config.yaml
num_hidden_layers: 12
hidden_size: 320
num_key_value_heads: 5
intermediate_size: 1152
hidden_act: "gelu"
bias: "none"
lr_head: 0.00555
final_lr_fraction: 0.1
batch_tokens: 65536
doc_mask: false
train_tokens: 358200000
Each number is 500 + 50 x the weight over its row's rms, rounded and kept within 0 to 999. Layers, rows and columns count from 0. Numbers have three digits each. The size before them is the row's rms in percent of the matrix's.

# layer 3 attention key, 320x320, rms 0.119, rows 62-63, columns 0-159
118:462388513508490481487435475509454462512422396408544516510457466519444406477476467519489536588489464525534492542495469521513619531529488565506476408535520523462509496436488495524590507502519442414421475568497534523530550483493438571405561402558469530536438491445489440433480511502460502545546438520453527484456419613506603500482439512514556511491529514475442507499532461439488483457565571428494453543476538478514537452514562545400468417484539452518626555399621532475474541393475569
131:413557538499466573493494520498497483554520503562465531592502491437436486474557518533533511451552537523443525487474450483404434484492577494507546496441607523524510459490460491489464440517524450500596461397557498563587433482516563519525512508491472529443547527498454458433439503511501457418408497499645449461481466479560579471400524499570428492537440457561476421434585521466518500503491517496461375525587407498432501496553621492500493476486491503513511487527443574540482423479571481
# layer 3 attention query, 320x320, rms 0.125, rows 63, columns 0-159
145:498504534555437519506567538493620449522487479583517490569506521499594568390570528576573523416554427453398492457513486501491456407483549512565445582493554566478613523442498473462479532576441376539544585476479570549460520521432647476634513442545468537549471453577565498495491415420523496503464502567534471479388498394523519509469564404473548511502380553535561420466507485519541539541459505493512549482459511490403499443478576494429448452421556495595544516593533525487553511535492374
# layer 3 attention value, 320x320, rms 0.104, rows 0-42, columns 0-159
128:498464496403595457551484535591561456513538488467441507550517442475407511618484498600525596487476477430464520414476529534559420580506505537551534558483416445543575518439470444602590470509502471410479480581457422467430575475568460453529481535522479474418546476573518472476447444495477517586423575540562487632482485514496453589563543494415530504514461479497489550512514505515515419494543656467573503472511491396420461540495421565530591509490572489490441528492553513544581481448454502
124:503483422541590560484479585426510534478545503492509548510543443405458567483560519446513482530558462408529575494495612454506503513453535478511546520522470568496570586455463528513541533533409411531512584525518574478532468499407518468521431571465474496434422607568527479543584554581554447498423538442484501477416536477582450412515559502551389511462540449499453423552522489456443512441615515462530569489521535485612575548501494531469545573494558439637474520512500483569528521564566489
130:545517490510506499421484553579589579580520508513463440532522492587579491463561499536592544511413569521461583563482474468568563491556470537471522537489551552439542532499430475584437465525511510451555526485553549530441433451546485554565384402473516469422510498462468495646486422551462539559571506484464463478488502507381553484556474471550498571417465468414477458428475509424570488495491516502559406478572505499473481492461552512475529378402478467618490467533594496467530458433533519
112:499411552554526514484485533510520476554508458486506555527471515488536440539583471501567466474510487389437539456529541572460521444564486449516544471510426540385492509516539537544539486515542493467483541453647427470458555417512502481463548457462500484450565470435449460492516457510554481510653498478485490500617418558472524535400430556416522481522613601552510443578574487405500489407443416550391577504488536525557527457546507459522567490539518456502558523505465538534503480556516475
125:532470498557517499454494458512493521550493498445486512437434513448528538548529541454521497557574444547525429583497578511589564457535454483599465434573531408515502507515489550475511528452465588426497445479496546460473453553493459439376417468443446438484540493453466422523543471459550461443571558520473493524503513478504396505398597440474445552556586456412461559486441475454460414590604593454505547553557441647504423593487478477504511555548428386537365477609581488546421563522486531
116:547476472520364578508505484465613507499534520562458526582527403529553407512510556480480476361615545483542473546496472558501423499376507483490502528577459501609544546527434513463621459458522522503572462482605606405413460556531496466453454525581609521533491527531555530492499455416470520394503520525468537484543458529400488587427594516460506367574544512482495495480421501474511474491411497425474562502527554549623573574435513550515546477556572551507508474490548443420501466556598542
121:491561512432501492498455474446483429527468614530531538482559465538509489576572516548507497523447524478567522509501442441586487503497509592488518495538544468512608566470460513535483507476455467387554476615568538515534476540513576545568443475428384504427528489536499445494468472511581534442521580542434394606489493500492556478488476484456532561493475471436532482558463507477512503472593524555508516507525542638556585478387533536523570522475543540563425482454530491453575545472595523
112:621474480499471442441462526496586522612530482421470496437466559514583527532463666504510568385466573483577576531501480558553526509586504518546448483519573480504472457481441504479476423497539543404406475470529484512370484510601532561462465423481461516446467548434467484547510473469484444508495434519445564521524569505472463505447478452475571626556479503496549554459517427504521441536477523456516534463471372520496495411532494413573589437511530433516480490484412450651569479514545475
107:458484545593540437487505624583481458524497385536579504510484503499433576515549477433498464476533452593524561505552480537508487468539452504651524585570513457511492432464469631492555559469522568562645481441516532384378397521521443383463477482522542463449509454500535439435441544536501475475515452510532444474549438494498505423446499436493561598483520394444553506520512563517535467527481504564464441484505472520485542481502545462448570556513479491426428503512540552517441453470572467
114:490530530418467458532482508553455478492514457463513440471526448588410457571440480531507461442498433565508494444532549612561524460522494485523458535509496523512438463439534549522505443566521518438553521483502494429578503473523543515397395529476498512554557514495453496463481483484472435530500499328459477421553438417468508573526493534518478543551514459468460488525486572498498588500479449466597412557529424595497619539526502479392450521486550497562489456482547550405570509573484543
113:543558455448499512474551492448672463411471469434525461422573480609498498634525537595549501423498510553411543537488543512463447466544484521609353524406475511418391458466452539580434490524413480489623497459540515473500543489492458477516522500537527453475567434443540558488485536492513545446509524487517529536492446452427524535459532528440481456538471563448491487606524446492560530417497456580518463465458500487490514453544436513514558460437565533505528493484419465536560456562441439
120:524493515605496597481492504428566499541514532505500494438478489497559533503568469505451427485508483477433534474485466485496384467544484488459445501512390566596444514443487559466560475554538509480526365461570541535506522443566543471430507399539492474522552491535511471430492554489547499455574478478538577506451516615519490522534474528401512334468526525515572463485535442484472457495435591501535555463521422515478506488562564396484475542496472479519575556536396525464490500532505501
115:472416426562436498473433434503515483451461444432547463470527466553480442481506487509494467518530414534442488470548487465610565470574574478582418540521478448458429442447520536512540513482569500536442561442404499538429485573555520424389528496586559487431435485502498445481418626485465566580423529475483497482479580463514504397551516545428455479449569507504497546541531483506537553546576462406542485525433443487549532493563526516527474511603473438518425536470487451475462492473492485
108:457494417517430498531477502554465515456535582514494553476459466489469452625451500470514455486562505485457446563439482622433500417569567463563508531497524450446513506575542496514572514453463487602553572427492490464495515469504487498420404447534520517489531409455437436478524507486388501504563446461443500459568482459519489410492512535509401503519510590618538577486651562467469506541588511489478460429429599497474472449472519473426507483559540567559521464522581545440526473496511534
114:516446559513552523395574514432478504532566520509451486490468534471491452440573493528590549510496541511473471521413569548454493517451605519438495525403493542370499441503452462500528435493526513462529543453522461456480485536572472512563429514528523508459505469489535435503570477490552548546542546449577469468502548480478580468462411592471424475494543365580485553528685492434564485462506525501494518561489464588433520523504482480526480512529501500434455504378494461570522417515464400
109:516560529497477538520521443509445468499490514504472493506555446504518587470456489505501533573544523509553560509541456631463502500507465541467437573485491502469430500509585502483558513372415541476562511533510497477545437508487502479394514502529465479567500517595510556468596560530495489458386485469508497458449456436413524453541531548518525510481498557590537558521483447477521482494430481537454509535572505484380505438425465453474492441473561542516468498493536532515548453477481441
113:525494555413579517507513585424485521557486458518525518494479594510487481579493494482464500434447506528485558458564516461525502433596580549531406444456526536545508484553569526492484543499516543599506457430509523525571522418507417417550442524512503471503500478511399376646573524496499471486544455555546581484498567475502507441480458502454489398594485451458412483466538495483507484546491551577475386455526508509535516474567467470455584423566424463475462586530567503503455363450458527
113:516472561474520550433480379513420571436530538494475593561467500474611517525501539501493465543505551478591525463454628366548539435542513491439483477555545508552514425516504452541395549443578452433504550578468558518563469476497649560464521475472507458532518454456496481403517505519449515458576482564452456453480478522554499474559530456565531484542389479468551476525471523506481514526478507596500493463523478491492549479531545469534596551605456474541418549521417500495473506471443481
120:530566566503501435495414526470379498571468447483457499487482507550546471510532509538502418494495485524424519484489474584506520398518485570576443500475496517510449567552461375449483499506409532448481483444559542515484535502494477485402499519504536457521569476534519519511476539459509444490503421454558421408525542438391447419408506541539530483556549484511503519489525542538527555550460500563555407577495444479504534413501498538526467507532456474455467581472528527497454499515485489
111:498416459559445457491580475503529470459569475639502497526462500480442519504543516479508559421466484517501419510524577532492477505450576491522469428663508547463602459491437580463556489524518476547481466482587514459499492489486522428483458518535432550538559520474452561574495476486545540563544517508479539469481528493464495519514483467481516467560491537537474465642505559514459481444529554470566563563433515503560565459495446480467521470494551451516475475537496430549579521461431476
121:417462553575547518481498517518539464454477480407493537595536498531480446462474433522545539451495645496603472520487458535484416446474573481436620477469478633516550527514509524531586516600556478499560450560560498446521580552415485587438514540436580372529579495487498437499480504506478533527493490544529525506477541430563480547475517441512498421403534507525470463449533517599473501544522493472418464511505410388522420525429441547571532442560628448461574449465502500514423459554491549
126:547521566556532417555407469412509494448548418573483521487545587579526484426492439525495550547453426523547558412509483560519472474516468467535480582523587516479453423489484519524483551518512506608473569472506563505525528478472450501581467601528519490654450518537540530456501461592520570489485537485556515559486555466468497566528510526500480543499645543456535489576427613536464492529502487421450487454516552447483526575541454540543531510559485389469564477479544498442456497519481540
113:544504479488427535353480514466458493471595462443457379400473454487569473371372486508511528470595411439533443547492431579478475481489453472515493456536443479497473430542413566488547403534459545446508430541506518503505541483341476550485561520549506488522549419489555478445492559534557531580469498508446482475510526550495550453434518504479501491465484499514456517450522398544451416525536538578444532515451528482506495463502587445488506477497428424420506408489458544466526487497604555
115:448447508496580568434449381493565518445450487556385430517484524470489438485557605499541497469532432539548560578527590479528467462504493555472460535450403434482532518443533465521543485410572504409558555485448437415504444489593518459442507496501494473474593493491445439518514518460504508569533548429400477504433609588374528470501527515537537496530503468462521513502445516518419472383467524537440506368477602564605500519399478537506450498587503499418535485499497458532481532533591489
104:497396510582457464438483508503523626521538533473437534465602533531488447458554476474417540429521489493531423505519530517466518519503574520545545511486457331440492426470499504463516465489459515519518548537457532524469473468550503447407502508491532596453508458442462369525522501559515518484564470598433453494470562516549500466534520479564473411476471548499547598496567491487522554521547507569455431552543473520503548492543529490629556580577499497574556538550405433524515388486508623
111:460503532510508546489482408422488528465459494568521493499570567518481581514492462408580468449451531567512438488534574585505438423416412514370577548600521547522493470510489370469512497504430440457554486493470500517502487459533492505565522468404491469497572552566522541519554521453560487564470560572532475518569520421475488549546476614504494648493437524534456510521455555485503444419470537469524610473458467422522545625493509485552468520430469468520472542495570473478546476472452545
119:442416559444544463469582448478558546594429554489492488508494566464475519512479509510441520475527546477527542407445561477487533499395487495477432427422442489483508582553437539535483471506490478480412541585482486512504487504471502533449519518474462510454422508428381547551464528451421516589536533437593458430543500547488496528584467553508412536484460465465464510511502570481494520468507546515487470530571589498468524527525524522443485499470465579521444467412473474552505508398524493
120:492620375417504492553406551421438519531526473570498511428577572397495543443504485408562516537444584529541422494517535536507434547554461467542504496486552476561509439482521405477437560604482530526481491480489428519416517452449475512454452528538569486489409465575508511484537478593567539455535485537615491507507511505441658496538562461471567557477487503509454520507510444544505507447508497528516616565494505499477426519516467446451478628474566518487524460557552417418481497533504476
114:458491468476578526544495507524563483445447479469498423498544527460443498533453535594505462500569414530596505556552541454457508553577607483511551544528478446482557552528519431605462520561500504481408433458448521338535450533461488484571486462518501544488381617485461541493437481475554380505412516540413540504514538391447440548583483486403533517450543512490549528475484544509471501466521494516515556492616428482434486466519424509404536418496524643509439553500558508523632479511505340
115:586507500498519485507501467483531497539378426425604428514513480450465388543542427556468454488463493437439427546539511492566563563522477538589507517496462489480477584588463383473386535385489465484543525466478506483517519402465424459557606493535483540440442548457428460540546530406432484501467531481535465589559508433492583499449450347479505566495473482516599399480572461501467561499481464562448540533512575487486518566481511458499529509512551479625514518428423571506551532403585467
118:482497499592513452513456436552537617471493489500475510474503534641521497533545493407522550479533490525431462547443551538487537441419502444558531555382394478595399460387505524409548500560468535464425533550472541448463459495472483414534454451477467412469555567443564560440520487491518485555435470476554542547543421510433400549452491553482492414586508534513461379550412502459445575389465450554489542439501527476453534502536457517462467605543494529531500536478495475525473482550530555
127:508477519542485416488440462452495489531497448462504513574516376559605569530518490511523542534471482555519541590504448514485612502499475467507480533411409502509418518505462437543433474517464602498445495542586461594503482578488475462441538553470464547423460442490473496510501506476562437516463429489492403513546460508416491495507504410457440482648431470469537524527502440463485526487481495470515429563520434506518524469457453511398438582494394488544433499372531561546408504532595461
117:576415568493441506569540452468446475552512455585439539451456529533597492526550411527484567540579411481558511467497532505470503498481451487480582543482592498572448549579573441521451482543533533467553487422538539535497508481541480501546430496512484555448558483556534571580506497396604405462493514539444464547547541522444481596517516470528504477554550462607462539596508455510422569510531454543460460518470443631505586611500449451515449561484518429452538531430526600558502521446526540
118:441477447517431504577484525574506387511572556523503532525443462604485505414510491558520507488455477567504446555591533580525539462457345498631490417521428429547472513405492520486529594513563445452385494469524528485478440561440476500428481456488543560497478462495612514508543481453460502465578498514489585477546485476481493502551475434531507520524485572521514497469505467435453519518434540521474496462493543567526484556445453476447576526443388510527503601492546531536437449385645556
116:513460414477520568389555427482567623538394546527433501475469457461472515518532433437495552488448499510425582501523557444536467478487481488455504625494556494458390507578501464534495511488575542536593512429476505525566551496598424484617464475489621473468511515481469530475461545546512492422440522565495543466432481422511452455575415491470493602602468422438515517544560548400575563416546496515462517499488508419493590519482509514469580570545509515564511474539423534508549455494494443
109:497580453570576580424544529580466599454457525520535538486444554384464431492575460517510527506451420471442516532506460523584432423567461543481510471540508541445501581492562501375567464502438444562605485540545448547445425462538513550491548393432470500449458466554451494485503557442488560544477562509520529535469508386479503458480495536481505606535602453488403505501508484534426465574468582480478505595438465515567468456488478508537463480492490475441507631484464512459562554488505466
110:423539492518371592518510495596463504544594437422485445445488494489524496565523477461415562542513440540509389582445597514538506527518512586445496538473445593550451483512546451554474564483421518555544435476476538495559440442521539531562440524505458437514513584472462428556540565477476545522474419467473607560538464514543513515536557515510554586453492507454501491550510515511572516449474556599465491433424502540485428465536512501504446446462470447503499538577521504481518486546514439
119:579469407514449465505439477446424508437528477582459412435526492491490492508443454517478461512460574504660553484534481565468487494505483531466586424593460491515523507457450471564537597559505506462492516512504570501523422435492471573517546488633519452440477472481649468497452466406429485368511530524551472600476420555546505567468532573498382415530516497478494459555416508462484534526487462489492468517550509511520460409434440428497448518519509535491439506506397446499496490540545501
115:497439560507581525495492468486596495497533537485507529491561477519446589475514505501404499544581532484409519480453535499470434540571625471476467437431591528449573520579463453491452507520455451480510522499490418481496514459584461571603586583474521479511563479524508463483382417448549469498520477487412482507492526505520522502560518431523500461447467482589502436531420439411550604562447553622496391648496404512524520601450557426542558442537522492605558440520450493478525497443464593
126:501635500503463490514461520427497463518464488481561457519481436543476552506425486537403478510478508536470619488509456472471416549519480509490453467606571518503530572553496427520518418527468529589425416532454416444540563518575538445488503425583634498531495469433477444534483413452455554462423462512509477441568529471485544513616470504582501573480491444517585471486395519534531512417438443526523426449511483431482389602540482533509533529454472450497522476492503501444513484430495494
118:522618499445449504513454542526454499496484496541492524507437414558505609533516425522511516509428505446529464473593497573562556455470484583525583448540479470546427421454380508548470565502524539575546439487585514521516524484424514524552486473544534400525509481386596519531535503434553403429518371550494484522488480481476501493571575526483440530507545550569409485464524538505480519546477406508568454463436480492518635448430496514382405463464445530525574526506519455438476555547587448
113:514531422473521504468503542538476541494463500445516502487492537494494464417493591470527480430437432487535644519558561540484439409441466524509443498544581481507531515602504585503551522554494547534551536539471361449494427546491472460538436504528606495530466588491503548447454560414504442505573550466517571425551553515519484501511528453583471489552504509504569440502538394511435589450412547493485478568519466523476583526464544456403433534411545517527475493451499532445554498557511464
122:520516553479407525505513535508538470461494552500541536523435466537565541494442546458478442483485541585509538528420505443439515498417475457530569574543470496525619528481491524566431505574463515535525439511491451480583528532481468449577471565512444523451483585538540478452497539536500483473446448424514571512483602461545418562524509433563544553478566508533487537388460551590486505402490454521520488512566507392475507614487449604490464509527548438463477484486516471473462540510437486
# layer 3 attention output (transposed), 320x320, rms 0.103, rows 0-41, columns 0-159
117:482506529543414460437518486545451590486426462530492581526520521448505566512517487579515538461465468486515609480539557509490519535555468516515483518491453391588483430449403501449614520516470584486555536545397440506509456507543516527481486687499503554477392509532566510458442508438414491456547605518500573530579553515521513453547573549450476489509489440471546505476500415443497543574529547474498413484491501547499464524515498499434645472466456519541555502484548498458513542481428559
116:522625557389557426447525513534503515547398517491505546452612451571516513484524508565539467483479453532491535531446525454456501491562437484510476530436451468531439504548545431359453424458445549409490485359588447566512547521485537522516505478508545505560441498566543474437508467443488555459480503362616448560573463506531579436403446528446486535468426428460387531481468563463491555463419527634507489447582500456533453534516550459507526545386505549563493530484578560460515447525552487
117:471552533553554591577572586529473499536447533467669569540439505573492556471543504480524453490530594431532526473500480414485502517569563470551502548589532509425548544643441535585473496538553515559558461483513494602467538413497469542422496552430570515496412561406513411525427501416516471562526527510579395453491553502501554466557443460487511465448531440485434452407558541511565532486515437496468466493446532472519484468529526550464476493460392454535551581462531532512442525443441429
110:420522409565492506461449524492497469462455473475473575514501433472497494475520549519488519437523524540551602466467603577495444479517497508455556450523583486496537524468497518561551538510517489466532591477533286439461555514447457469531424462420562392439535516501406485479546402501520449509458492545494455476478483532482525501513429451543519577481560545562459559533549431524507492501488458590467472429529539563444504438501514376552507443499509424435404562555485476530458445505504439
114:574491496456610558545480501542461385534501445492488497523512465503485432479434496445503469506557492515444477611484550421456455478425396413615472602604509488374504566442487489586547514515489484522511550551536455428499466574646543426443570460502502500486564419522566437444570477486546486477519510585547492503506568536545514464490503580545516622564610480486605425466515491517510489562500582535478486412496592507441519513503451492463475549499539537495477440430454390504469474535472462
112:435476490478445522472454492464542531521467531469507555515477529478468453537549524585451522495546540451549528508565568453504523520432644515405491603462499424552462466575535407549488411542457564552482458402424548573515497532565569459451518442505456516542552427474505424484536543501429544456486524491535472536497489492457511478420467501524531454492508534492553474487513608488548483423508480456544536493566468445453505554449429586481511568495544537550459593547444521501644510416499406
115:482558526439556468518553499460504463430497549421529425467558447538538506503457429506552593437471501435542524543442424430562565495515494477439457415537519412500565520467457525485505397515427598491460537539431421652574470472595485509416440604534552498518518422494459487527440479533502582539585483512510550420501511623551586515561428481427503478503462537505517546560571510498630469471516472555531402389515478509502479488564477447475455468435473433440479521546467557513475506441478544
109:542483465470538482566484529487443493539466487475475552552536521464582501605469534516507473465500475495489518543395419441557521496599514471524424514509472494372513566615449436524506483522502543467435500548605518478500475487546569562537512472517496609435454541599520473513517404501605514461518468480461486493537575498448514448492507450538619511426515506571492487478528546480499544519395551275461519545548478457463569571505478525549476481489502512482425485455469557548527537536516538
110:534520520570522572476492536541468421353539444465548434523565406483493565513485477536500472517523515433524519550556479495587448476506539535557562529568499485475543462401496513577524566485551492495532490452502492543505614652595472456565585535532508521397509526564483535458533535514443420481502535455561380459403583517466556503485473558535473593444524471460490528472595516536437511491437445577545469474444465490399491451464490515549478474450511531520511520461510596550509511591497533
115:503544468433441582564493581510540521448538450453476420476477541454502501482544458527479455522416480512481515562474506454550469532468612551454575454473494518612466477379521502517439500532509444618492571466490538476444472446475540523550502534556522459600513506470513594512575456428476485450542395470449463488404510574508562507523518485559543481418446527537516510576467479462481539556384473433551448432479500522504459590542398464530437437538470509617556503558437444408578449510499456
112:548505548393574524536583529502439517543518502493424550559489496466474514516545399491501561535570490443440511478523536509544535578522538452530489503442528564441537442418515518408484474468503510427381494555467583407583503439426390485454427409504439533447561477456503536565474503542414540549595422460501472545547496581482542538469461498480447559475518425477502577525572501512464470459410470479439542432602388485463491470472520436564546500479555466512396487506464385504450429446466452
114:552406400495576441488463531427429546503513454504421477531516548517418469397512511519542577529524553626539409464446546501441604464513453506428454480465536457545502563514478465508554532497431469481526435418558452495508524584524542485553416487448378458413483461451434505478536489536470508486482541505507535477533498493574451557542435555576483546418543404563416466507517505521615527510473576499415520480534496538380444602422582578446489494416540492486461537518553496537543485471457423
110:507502522503474494431414490485444466487506488561433466421563531445514473530488397497436539501518536496527494562482470485517451487555562597542538539486475516426456476496477460544454514576590447531573370583585481457481455562533560528585518521556501447431433483532625589562457497525445528590601554373494566476600514515484558444528491560421487541475508538525591421500472533496493482550475437485477526516526482498547477473472385512471545519432525565447561510497471482502500426457518476
104:567505475428398464485503473510555452518555459422480502492548468519445528494518518550407465615510478426504406538548449549402481499596485460501512567498587535485550507474482434524465434423531547534518631513406596562459531542424514525571479481431575541610424489579452508516422473458497537424562537550583532438518460482567451437448480470530510451422429672474543452570509404487476524520461437446528489539481502499515507578582465458505565396504488492590438552523517522443536477475454478
108:550485460536546523439577543355511455515549466563547550441569507590642466426551467498564556450475436515485537480612451490510434479481529522494608486423528536497466531499495499546453524499525422515510455493533562556483601557532538506525551517560518625562468474477558412536534472531485450438531452534622488508499566521423518514469601486507545542497464421468465555480554552534429550519509448609490472467495589531539442420528553436617411527461450465475510517555514480485440533531478551
115:477552500484464475484589554521437550474519493485570488479520516578446552453569580493416462494560504309502521535516416443484498583544537505449556505471586506493386492385481498495538535504532432488381435455536462466409472509509530533510567533531544428468545478454455559498394604500514563453487402427486430533493511421443472426437482423442539450519581527566522432560464503530499496573471434601492516492387542446496539509525505541547508453500498459537551519541470458449485527511433485
110:501545536556481506492557470484467643633536503487592519491486549485513481491481495471537521414534559571441608499454579450387499479499466454516411506484563570454528464477527503495463568590512516472493516500469504460535579540523497502528568456474526509508573457495544497411606480503462452483467556539512366502619575528535551499503537464617532438526503522558449475488530472487563466594474472522539411498467534539502543502508496576464502557566524429496524501488525459523465512483541494
116:465565666510473515529487484486563524553522451583533516533406506481490479568536523476540486496462518542428509452528610308482523461444534450574461469489536467477621520528531469505506416543507512462523458474526469519495446495452624441498521501496408499462461437526453531438482450468514540466503464452436562474488536480522498464487499418522508558456514507644541501592521563525488530540552486598559470503446488508502497485510457489459391549575558549569467502518497507456428544404505509
112:610464569489585518405540493488554497507561474455447484500509493412464495435545432506508586420446480388451531621445485527538439491532596538540472498485482566420575609520495446373489516528458398469546448450542455445474463526499511520557563513445531620501531481547545572546508475457531431485437500549498492497494545509427529553452577470514571516580461550505422497467543542509529554525463510521476501590491422410417483539545529507469483479437531432477437354530533559504534450557448536
108:546509588549503419483503487407395522437461524371501531460556474552535619524501567456539510578498490405561436439508576572532488473425527561532520409516467498554416445596457498568534580573586574541448465472477498471569500402525470534466483507583513495485542486532436561453506511454539552499540573470471485541591478561516467459519567418613555486539560461522503459542513513485526454464447459476476441538570441445519556548422390469548534439554462419450442592556488436477513566515556511
117:470442479570457579508533520550451431573520427434485497516557527504530434448448552531485422536520476453588542527575536411537466446513506494489576463573525525586511501442516463559544603508467446431486534412556510498470575491461553491527473399521557511561390503483525474514594414456423443456456491583535460481504478474506466572527479495451508515526456434517473463599586546565488547433541453577557397463539442480464447528489450469392518501540482478460459524384536520559475506489523464
121:490460466563587439440505482533516512534479479490440442393430392457492500595538569385455493575557480545502587593487582573436532427509508557584452523518441479458533515530534527499476502505502472530513584432507475374421513522409476468520487511605526422506427626535529432511546557482455436556462494443499379535501440489502516586484488539565505454515563417562475490479513437608444503543516466515564515498525406558567509530511473584541528463560486528495571565483611494495449494502526455
109:452391439541489504398445419584532463497529447420596520491505542543490451454467476537557482457500544492386458457586437494528546530503578452524496590418444437484437508453455533517535436550494482483456542569474473533516518490584523511564509556520525448470504486436522511488391508538459487501487501474507493477494494529458439486521498530609574571436472374605562505507458480501377498444546508568480552593443522456472443389535482478513495538490535495493558522567461521479475401516466500
118:533599583510547380405496494424471450535452542550507601547574433482496491446465545562511474470548400510493542508480537499520573546538553463497547502469546436445500379487501551495448488570542510492416501488429505512495475637467463547531518505463432590501452420546543484577436516521527494511495505494459454475480454507477500533448577479504517522378435526463495471417454507361383438468547500528440424444569516516421455489489518478490457543508505435480472450563522540416481505487477460
103:465416490522540423475448433566471577505492528459569559441555515512509446365524541468524575461562500469477565457464431512428384491526445502500552522463468464472508405534439544535473529510525547598458492533508458501529491466542550475435568527452541546478558514512448447514550491551431482401567513544511536432474507428516468471517487637465539521492469546498492483467436479511483565406456341523548453501463497418504479512498564470435512465507513557474486520492423459504533550469539518
112:508523534506475537384487506454468500345628563495495498476407537460516540536475473479406442521463400582534497554541555509498530483520481502418501506518528497498447477470556537443554488505456484479570493517469629550514450535580606480520494506539455548477489636454549440529460512465624487465462489537434524540540561562598523462466578525498467465567507515532505560429457530484555478512544599467539492470471502530478481502503490466459500532547445489507473542522431575479486454484501416
114:515550477497547431602510564545539484482526495535565604458523552562559443390496476523433519583505517602513489479441460507486510489484477546526504488512565535481504478565466481510583519555448465544484543518479606587531590540501511563521616455577430533497497503565480490555470493559465478492472377559560484455507516534482512535512586403534477508496552479519377559472536367438576455637535551513454461507464497474536397449579483550442533440538499518473539506523538489450475482539508452
120:573547568487461540486502541576506553501460490523545454515385460563531502546522479411461481477476540456410460416493510513570524387556541464476439520468445557533403457427476412449486479478522483501509519483540516494595591455469509440491502470596482478543568550498525470492523476599457477574489456538493480436518486428456496455562467536507550593446501513451489477552451489517501515431529536563509485553417481545497544550589485540558488470521555501460474406470527466518549529547421456
109:515510465516541481544425547485369517453526534469495547456524501524486534456478440553529442513470496509515553529534515507533498488581511408459513464552475432521512505508505554432550497452554502524438482493530492482499603556394488497511546527539568630476449495570555652558458437479491552501464537469444581554576563564470488589543540511406490524515489515418599562444526550530459421466556475456393456462579583625506540521537456561548520500647500559537528353534466499468553508577486516
117:478520431448445442520511483489565534363489494579544463535475541518548476507456469494510462491450520402512502493436564444553522519543608462531526486470491550528631567479490559492486581413454487471537515514426490488454498480516488472562564458555475518460434488500593530498513521565468540583428535421538487592492502560535526572497458517497518490532478534519447465512518576455514563501505496420487526587480525453500600442433612522537539467497496422487438508564548557449568470452538520
117:570545497421545588546503606513507556450526551532448594481435468406513561500550528521431527550562491400439504602430517488507537462502502534426551646494476449559525491610491463518476448537470515542411439591448522452490441514546461568516505517552456468496514562504489520446430510440572533460461505486478424427469488537489501544443456459516399473539447453534483555482446493467555546551493434535537549564439467596433363481451475533433507511402420503544412545561534522512479453493457488
117:475491470472450454509501477520573529439408421426520515559450452561575578594520523487502560451485580558389503674482503475498472475497554464459487539441450506540488502542474498507536492547460518587529446432524426474502402530512501545560453442448551478413614479506497527488479463487464460475570392493467498587593480445418450530544482542424461484460505518455594501536499557518488524509431509529497553498469552490468447439581483482562482467473554554531443512534505592466488500512459410
109:508468445414493625493503439473533532437474509489469498465489529504498491513457492465519542474524453507537411506529530471480555495540411462408485553549403503518518538585492417494440493476546568461498497402483535501437476558544508498575475458521500580467577449487541522438585453422502404535553504475466595514457547557421514538505518435482552534591475541395425468528392544462448429524470483576676637536448452492597582470520436516506551534503539503510588539453554508592504466513411584
113:500577609542527516454486467474506487496455475529447450501449438598531474496479457541408579470502479433369509536446481491531444455447480515487500497470429601504496511558454532590458419428538512485491498462588469499471523486461552464466458442487462472472526531540484559427537485560477425439635517533496540482426531516440549445535494465520564479489433513528475426512483443430493515444458485453536481487537545503420589433465510413385501387509568562587558489415529594568559410526572464
116:452567445498377585509595531433551529422484508509460464482493445455572501407527557477476498586522454550352524481510511493555512544512552446507383583513537501507493516509575486389325548482585500490468518423480448588551562511487566467500465521479525513496439439541485499498491523478596552483471511489572505445527586514560523578483463466476457470497491503421498550460536500476503461528550547511506473519452475410436431628479514585539450536541486442512502440613433449499486479502450369
112:497481513536470509421561490526504479438432513514515477526489460455600585488438443493592443481446409539517469484544494478449521549472539515475448552475513448501421506495480488455538560560478371593533448420497519494533457469423479495564489596583460602463487545424517499494517475475539606530497500533599541544422492460498628516452514504525482428513480598562550457477489477414466542511552530537454566471495488429541523558509574534477484498394426477540536452419549567519552478477560521
111:610471512517455560587568521574482476568539496519537550568500518531425494462511438498458508560472492488440516549526540502497530486415446468415451465487472453519484523499566531516485506555418438570484482592546569618561542469582451597487524455413416515507472571451563440534462520545537533546478566556514483491574612485453531494499413614581437519538545391452427473502413513438420487465552487543398431449508483509576481506552451532467468554478468465564559509572532505520570507460483574
119:525459521548474538418449641552460542454545542431541512526523493562500543495441570441520542414546553419495585523513574463470587531418529522503524529495483569491592522517494547531381486481532573486496458517532508590507503485507542402540431495544460435519531489512471517567546510448499480534464478501423533503519483510531537504466538583485603594488386533495507512526524554397516512443621458413500418444463555541492428430548614572559475514421524482529527496512464581511580543504537542
116:402420484470500585510426493586489547498555419540354523488515564579640526513444524411557406524572446497515603482433505501492555456520504488491484508475478457528502471492579534534458516588354483530430448511477491509509548547502465441564493523435499464512548485544544555487539440531536477516514481523441574528570520497568443480511514566523539492375552451489434471564477522543549541507446492512548413523582632477495545524482511462482436526509504487553461540495493513479518454527396482
115:562505466578512521464512554473555495480527425521494513459518450513501564547618578483467528385422538499548439539583548546513494415523518458435446502560423572436455471500476511488519584482529534478444460553478547448524480387542526582496545511514455514569460483669575506556488463419490416513427418576444493426536526575469506494497556409477460507521485456581463482534486491545563482533497605382457477505452451555499491420511549473458470485526519512489573532592501504549550499557497501
113:490583489562437446450406465441558558551552575445555365556453526541481469554399479511502494498448528594494492547448473531495506445477456535471573471414399417466521503501536488520485378533527515473489397500526506477416489446467566511469453489369533428516519533490483490506494548510494529514371510466534453429490501586503528499508544445459491456540485439480451506481560503487504548537497458494496477522482401505462515480568570590462448513536426487565522485454522535527569465482375462
111:518502548401477478513542517443577557445501527404493499586384500557524561358523617544599528401516460463508446373485561490517476484479507572469510492470546519443589549547527434607419448515528573558533539447472557486521476504480567514535515475501561440499469533491517466474450522484478668470521459478535486509527492437542470524478491481512474494469508548452467517517538517497500396498505547518456540450406552511449517433507451604533484507424431570443503463412559520451524491500518583